config.yaml
n_layer: 9
d_model: 512
n_head: 16
n_kv_head: 16
head_dim: 32
d_mlp: 2048
vocab_size: 32000
activation: "squared_relu"
norm: "rmsnorm"
norm_place: "pre"
norm_eps: 1e-06
positions: "rope"
rope_base: 10000.0
rope_fraction: 1.0
qk_norm: true
attn_scale: 0.227
bias: "none"
tie_embeddings: "early"
parallel_block: false
extras: ["local attention windows", "paired heads", "capped logits"]
init: "normal"
init_std_qkv: 0.0539
init_std_o: 0.0127
init_std_up: 0.0539
init_std_down: 0.00635
optimizer: "muon_variant"
lr: 0.00292
lr_mult_o: 4.0
beta1: 0.95
lr_head: 0.0163
warmup_steps: 0
schedule: "wsd"
decay_fraction: 0.707
decay_shape: "linear"
final_lr_fraction: 0.05
batch_tokens: [131072, 262144, 393216]
seq_len: 1024
doc_mask: true
train_tokens: 821900000
steps: 3336
dataset: "wikipedia_en"
Each number is 50 + 15 x the weight over its row's rms, rounded and kept within 0 to 99. Layers, rows and columns count from 0. The size before them is the row's rms in percent of the matrix's.

# layer 4 MLP up, 2048x512, rms 0.0897, rows 787-799, columns 128-255
094:68 35 65 44 23 42 61 30 49 58 72 48 63 67 34 56 53 42 53 55 30 36 29 43 42 31 16 63 44 56 35 48 65 51 59 34 53 64 55 49 52 49 43 35 72 72 44 56 63 59 26 31 26 39 57 39 53 68 39 62 54 64 51 88 55 72 53 41 30 64 36 59 34 29 28 47 62 61 57 41 52 42 44 42 53 14 41 40 84 67 45 44 46 39 49 41 58 28 56 44 47 45 42 77 52 46 62 56 64 67 33 39 63 16 41 55 62 56 57 60 54 47 48 55 61 36 34 35
095:49 47 56 65 36 75 58 63 33 36 45 38 42 77 39 45 46 37 36 77 69 49 45 71 52 65 38 37 74 61 56 41 69 35 72 59 58 47 51 35 35 45 36 09 16 73 54 53 42 47 27 34 43 30 70 42 37 23 41 64 64 34 72 62 56 57 46 63 56 68 53 44 45 40 61 53 14 53 70 55 45 59 63 56 56 54 37 45 36 48 38 20 67 36 47 33 69 48 52 42 48 37 53 43 39 57 33 22 59 73 58 41 55 42 42 51 58 32 41 52 29 54 18 61 32 49 52 41
091:53 80 39 60 52 35 44 53 48 47 44 58 46 28 69 27 48 57 75 87 49 35 47 72 65 55 45 34 28 40 64 22 47 31 42 46 45 40 38 53 44 59 59 52 34 33 07 30 56 64 52 66 57 65 36 33 52 30 51 60 58 59 27 42 39 56 25 54 33 61 66 30 38 48 58 64 66 50 36 40 49 45 44 40 55 30 64 52 37 61 36 32 58 40 42 55 29 57 49 42 40 69 57 37 44 28 62 57 56 46 57 45 68 55 38 17 67 40 37 24 61 60 36 56 57 83 61 59
095:60 38 61 45 71 33 71 75 45 34 44 38 68 47 14 62 73 63 51 34 31 20 37 37 51 25 61 55 59 43 27 62 50 33 82 57 97 70 63 59 63 68 41 50 71 35 40 38 64 42 39 61 26 69 58 18 51 47 50 44 58 25 44 65 21 68 45 46 60 52 58 39 36 42 58 58 38 48 35 80 20 42 48 42 56 36 13 65 41 65 39 63 44 44 48 54 71 49 47 57 31 49 84 49 68 47 51 73 67 74 35 50 80 39 57 34 39 69 46 38 68 67 62 60 21 52 53 20
104:82 46 37 47 42 63 49 62 46 69 54 56 59 59 57 57 64 43 61 49 58 30 45 43 26 73 49 35 49 79 50 46 51 46 81 40 49 34 27 38 54 36 47 42 42 71 41 56 66 19 57 33 43 52 53 36 73 40 42 60 35 71 49 32 74 25 78 39 52 54 73 51 53 53 59 38 36 49 46 43 35 47 28 67 71 59 36 62 41 26 48 52 52 59 84 42 70 64 21 60 46 40 39 56 32 49 43 57 54 80 32 73 64 57 50 54 24 33 54 69 66 50 51 43 67 53 68 40
102:57 36 34 56 36 58 74 67 44 37 44 42 56 28 45 46 43 41 44 46 85 32 36 42 11 60 72 31 46 50 47 59 43 29 22 52 42 46 24 33 69 45 52 47 16 53 63 52 27 55 44 59 63 58 32 46 69 46 38 53 46 39 71 56 76 57 66 42 52 51 22 50 36 53 60 70 56 71 42 39 67 64 46 71 60 61 46 66 54 38 38 55 38 29 67 56 25 65 24 64 50 79 25 52 68 29 40 39 66 48 31 70 30 28 50 30 50 66 69 56 59 47 60 49 48 85 46 88
107:46 38 24 66 62 33 61 40 60 12 09 38 47 37 32 25 35 53 48 27 64 66 40 68 62 26 27 47 38 60 74 58 63 63 46 55 62 59 63 45 71 57 82 22 51 43 58 71 58 11 48 45 59 76 48 44 86 64 50 60 45 41 30 65 18 55 49 64 23 70 59 61 43 51 64 63 39 26 39 53 25 47 50 79 52 59 36 23 55 72 39 54 39 43 72 77 43 51 59 52 20 52 61 52 30 44 60 70 43 55 22 52 75 45 34 44 31 45 34 37 36 47 42 68 58 44 60 47
105:61 54 38 65 39 51 58 18 53 29 32 55 50 68 45 53 50 43 68 62 57 62 52 50 63 49 80 42 48 36 56 61 56 49 41 45 37 35 52 57 19 28 50 31 21 66 57 67 31 65 44 69 60 52 45 54 64 59 68 57 68 37 56 58 66 61 21 40 61 26 64 55 37 43 47 54 58 50 42 39 35 53 49 23 63 66 22 65 46 50 20 30 43 58 41 63 44 21 53 66 65 44 51 49 14 64 55 62 51 41 44 30 19 51 57 70 35 53 57 37 37 64 23 30 49 40 48 61
101:46 34 63 60 26 50 29 60 48 57 71 47 55 29 43 49 61 56 58 44 36 27 32 71 36 44 40 52 61 45 51 59 24 67 62 43 10 69 48 34 45 36 30 55 56 45 43 54 53 45 70 47 55 30 40 40 54 89 75 34 54 55 38 38 61 64 36 42 47 42 56 51 69 46 26 35 55 67 38 34 68 60 62 36 66 36 55 52 60 50 30 74 31 39 36 65 61 47 38 33 01 40 49 41 67 57 75 55 65 27 63 61 89 36 54 48 61 34 53 39 24 50 13 73 51 33 62 73
105:75 33 33 51 43 60 26 58 89 64 55 64 53 70 65 20 42 54 36 79 65 37 52 61 69 56 56 59 50 48 30 33 22 65 47 36 39 40 29 71 63 49 50 45 64 34 37 41 43 40 34 55 61 42 78 43 64 64 46 69 50 32 19 64 38 50 19 58 45 46 48 29 37 44 52 48 52 76 40 38 30 62 67 39 49 63 57 82 70 68 51 55 30 40 56 46 80 39 42 25 56 48 34 53 38 68 56 41 61 66 45 63 33 49 50 78 68 74 60 60 38 55 51 68 72 68 49 58
095:52 42 39 42 53 42 58 23 43 56 45 65 64 51 60 19 38 45 67 34 47 50 58 55 55 72 39 70 32 61 39 50 25 71 17 51 50 41 61 44 49 54 75 60 55 43 69 67 72 56 45 61 39 56 34 35 56 49 65 53 62 25 45 53 40 59 14 53 74 84 37 50 53 44 70 44 71 45 55 46 67 66 70 50 71 58 18 35 53 16 38 34 56 22 84 51 39 44 70 55 64 44 43 64 61 59 59 56 22 80 53 56 38 57 60 17 50 35 37 43 32 24 49 51 28 29 49 68
102:56 42 55 33 41 67 61 33 59 30 23 54 63 42 43 19 59 39 37 10 45 37 61 19 57 65 22 79 72 51 66 37 43 58 30 51 78 52 47 73 31 44 44 47 76 54 38 60 63 50 48 69 50 55 35 51 62 67 54 51 29 58 38 55 41 34 49 29 64 65 35 35 66 76 61 67 73 40 63 64 87 15 44 40 61 76 56 27 50 60 57 59 53 80 49 34 95 49 63 58 46 23 49 46 31 38 46 46 34 70 54 49 53 53 36 38 35 37 29 80 58 74 45 25 60 50 68 19
098:42 55 68 49 46 57 86 60 84 46 54 60 45 86 25 77 60 61 75 59 32 51 42 51 42 70 57 52 62 62 35 52 44 52 83 38 52 65 58 64 32 43 66 43 52 50 42 39 72 46 36 29 47 47 45 17 39 55 58 51 70 28 37 18 17 53 52 38 59 59 25 67 43 53 72 37 64 74 43 56 61 51 43 39 63 34 45 41 53 66 51 82 41 56 35 60 37 55 72 50 64 42 34 74 67 30 50 66 50 61 50 81 31 61 59 44 61 44 55 53 59 75 52 31 43 65 32 22
# layer 4 MLP down (transposed), 2048x512, rms 0.0869, rows 787-799, columns 128-255
081:41 42 61 29 61 31 53 54 65 86 19 36 65 60 64 40 79 44 88 53 22 31 58 33 47 68 73 54 64 48 53 48 37 69 57 26 33 38 52 71 41 43 58 67 53 12 59 66 65 71 50 31 58 74 35 50 25 57 64 62 66 45 45 42 62 24 43 32 35 67 56 45 35 57 73 51 14 48 58 54 56 61 42 41 51 56 61 65 51 56 58 56 44 59 47 63 46 74 62 49 51 51 34 13 75 36 52 22 28 28 52 63 68 70 43 48 21 34 48 67 52 26 65 64 41 42 39 40
093:33 54 86 60 37 31 44 15 49 33 63 52 39 71 43 18 38 41 32 73 24 54 24 57 49 31 66 28 66 64 68 48 55 48 83 36 40 30 64 42 71 49 53 55 63 44 65 68 40 42 42 40 81 43 63 45 33 15 67 25 34 65 65 31 65 23 58 41 47 53 32 39 59 57 59 60 74 76 44 39 44 28 88 58 26 53 70 66 43 45 29 35 43 65 39 53 26 76 44 32 46 19 48 37 49 39 55 30 35 27 46 47 63 60 43 49 60 40 72 46 49 42 52 91 65 39 57 28
094:66 42 44 53 48 43 13 46 36 36 45 55 43 27 45 39 51 48 43 54 54 60 30 64 49 66 52 79 50 47 36 41 43 71 40 36 66 50 63 47 48 58 54 67 58 56 60 48 53 47 60 34 38 31 48 52 71 35 74 77 60 15 54 48 31 60 81 28 43 62 56 59 60 73 49 52 63 34 29 43 48 50 39 36 76 21 25 41 60 52 69 73 25 47 68 57 70 40 27 55 66 40 55 71 46 40 62 47 38 82 48 61 55 48 57 56 35 50 46 48 47 10 42 70 28 45 55 61
081:38 37 49 19 41 64 71 40 51 45 51 41 69 55 54 75 49 49 82 33 52 28 60 43 46 56 52 54 60 55 22 61 55 70 54 35 49 83 71 37 19 76 62 58 43 42 58 54 56 37 48 26 45 47 91 56 55 45 30 49 36 57 36 42 58 37 31 66 35 43 24 73 48 05 60 55 45 36 44 51 58 45 40 55 25 54 55 43 41 46 50 72 70 50 30 50 52 36 40 39 32 81 48 72 50 60 49 53 37 57 38 33 44 52 48 63 48 59 30 76 68 70 54 40 69 54 24 39
108:53 70 57 61 74 52 36 43 58 62 78 69 32 78 46 58 56 36 46 41 59 46 56 69 15 45 74 49 62 50 65 64 46 57 62 32 27 55 55 50 70 42 60 58 39 73 50 55 63 74 62 32 67 67 48 71 17 38 61 62 66 48 35 32 55 40 35 55 77 43 59 64 44 27 58 45 46 61 41 57 47 46 37 50 28 30 39 76 43 64 71 32 48 38 52 76 42 57 20 59 66 84 51 39 55 41 28 43 51 40 61 84 27 41 49 27 54 56 43 77 38 49 67 43 39 45 53 61
109:49 70 25 55 45 50 50 65 55 40 56 67 29 55 32 46 48 41 37 35 68 38 64 50 84 49 68 45 40 48 53 35 46 48 46 56 60 58 73 31 48 38 45 56 36 58 37 35 25 62 60 72 45 55 42 24 52 75 60 59 53 57 43 66 60 22 60 48 43 39 65 47 22 45 52 48 20 56 26 59 51 58 60 42 65 59 46 74 57 49 37 80 27 55 15 56 40 51 50 31 29 58 74 70 60 24 53 65 57 66 29 33 67 52 63 54 61 70 28 52 59 52 55 26 50 45 80 50
102:46 29 45 77 58 28 53 50 36 68 49 43 51 42 64 65 65 68 66 65 69 68 43 66 60 53 63 84 43 60 55 46 72 60 74 30 63 47 47 30 66 40 41 55 55 44 52 66 46 53 42 52 63 35 32 28 64 62 43 31 32 77 44 24 59 44 75 46 38 31 61 59 60 47 78 60 71 62 57 61 49 53 30 78 52 59 35 52 63 47 52 63 46 64 71 71 48 47 62 60 67 56 51 66 79 55 58 45 35 61 66 71 38 62 44 23 50 32 29 48 57 93 35 45 51 50 55 75
097:24 50 39 12 43 47 58 25 63 36 22 39 57 67 63 22 59 39 34 49 33 67 82 45 39 40 64 32 66 53 29 31 86 72 53 57 24 29 63 77 26 51 53 49 51 21 42 27 53 56 53 74 50 43 53 74 36 65 32 36 31 42 57 36 51 67 26 58 46 37 26 45 47 46 78 76 32 50 70 58 62 49 24 46 56 39 56 63 35 37 64 48 55 72 65 68 76 56 34 29 58 61 55 53 40 49 41 37 71 27 47 69 37 41 31 49 56 67 52 50 50 78 58 52 61 54 51 43
101:34 93 48 54 19 58 45 53 48 56 45 65 46 59 64 65 65 55 36 13 22 32 40 61 52 48 78 63 30 71 46 42 52 71 54 72 44 43 72 63 58 62 63 50 52 33 60 48 59 45 53 80 59 47 57 40 52 34 12 48 46 84 95 25 45 57 27 56 62 66 44 55 43 50 59 66 63 52 35 58 67 59 63 65 49 54 42 53 41 42 35 63 54 50 51 49 41 56 00 52 54 43 32 50 49 45 59 19 19 74 59 44 40 64 75 53 40 45 46 54 38 47 64 48 55 43 50 53
105:77 36 76 65 58 62 51 57 74 61 83 55 60 49 65 29 36 52 32 76 55 46 39 46 67 33 52 33 54 50 30 53 43 60 52 53 62 37 65 63 46 28 31 34 72 85 54 49 60 61 43 54 37 82 44 61 39 49 56 37 47 57 61 44 33 59 65 54 42 50 51 41 17 30 36 29 65 31 32 70 63 52 44 54 52 50 62 56 31 45 38 75 40 39 34 58 62 36 60 62 32 67 81 52 33 43 32 55 36 47 55 59 48 37 23 40 65 52 55 45 46 46 53 30 84 61 57 25
096:31 57 63 24 59 58 41 56 39 45 68 61 71 41 82 54 48 58 43 52 45 23 38 42 55 83 36 54 37 48 49 32 61 61 66 55 46 27 26 52 35 41 28 46 57 49 48 53 53 55 46 22 44 41 48 28 42 36 63 50 50 49 65 42 30 34 73 59 49 65 41 62 45 29 74 59 60 42 86 39 73 55 61 58 29 40 58 53 45 46 70 34 60 45 24 52 57 53 45 58 35 42 51 68 33 57 43 47 66 25 27 49 48 57 35 30 46 33 58 45 30 65 43 34 36 65 45 37
095:54 57 62 42 43 54 51 41 40 34 68 70 53 32 45 41 54 44 41 45 65 52 63 51 70 40 67 63 33 30 60 63 63 27 47 24 56 55 40 65 68 37 26 41 45 31 44 36 33 29 45 42 55 52 55 58 54 57 46 47 58 37 60 48 47 43 69 22 57 57 54 33 04 58 63 46 62 48 52 52 60 41 49 41 68 51 37 34 37 84 44 57 59 53 57 75 38 37 37 24 76 29 58 85 43 31 36 57 57 57 39 64 38 68 42 38 27 46 55 46 78 51 49 52 50 39 71 36
095:53 64 55 42 53 29 31 88 54 45 68 44 52 57 43 63 52 63 41 39 41 64 46 51 51 56 17 33 38 70 22 49 38 55 45 47 30 59 49 50 23 22 41 31 52 24 38 46 05 27 52 51 41 61 60 42 48 45 40 68 75 26 64 65 36 35 59 36 47 79 23 30 32 53 30 48 53 43 57 47 57 44 79 42 54 58 46 27 44 44 45 49 40 33 13 48 32 36 32 65 35 70 54 60 68 45 62 67 42 65 27 45 59 30 46 35 51 40 46 66 56 44 47 63 75 80 49 78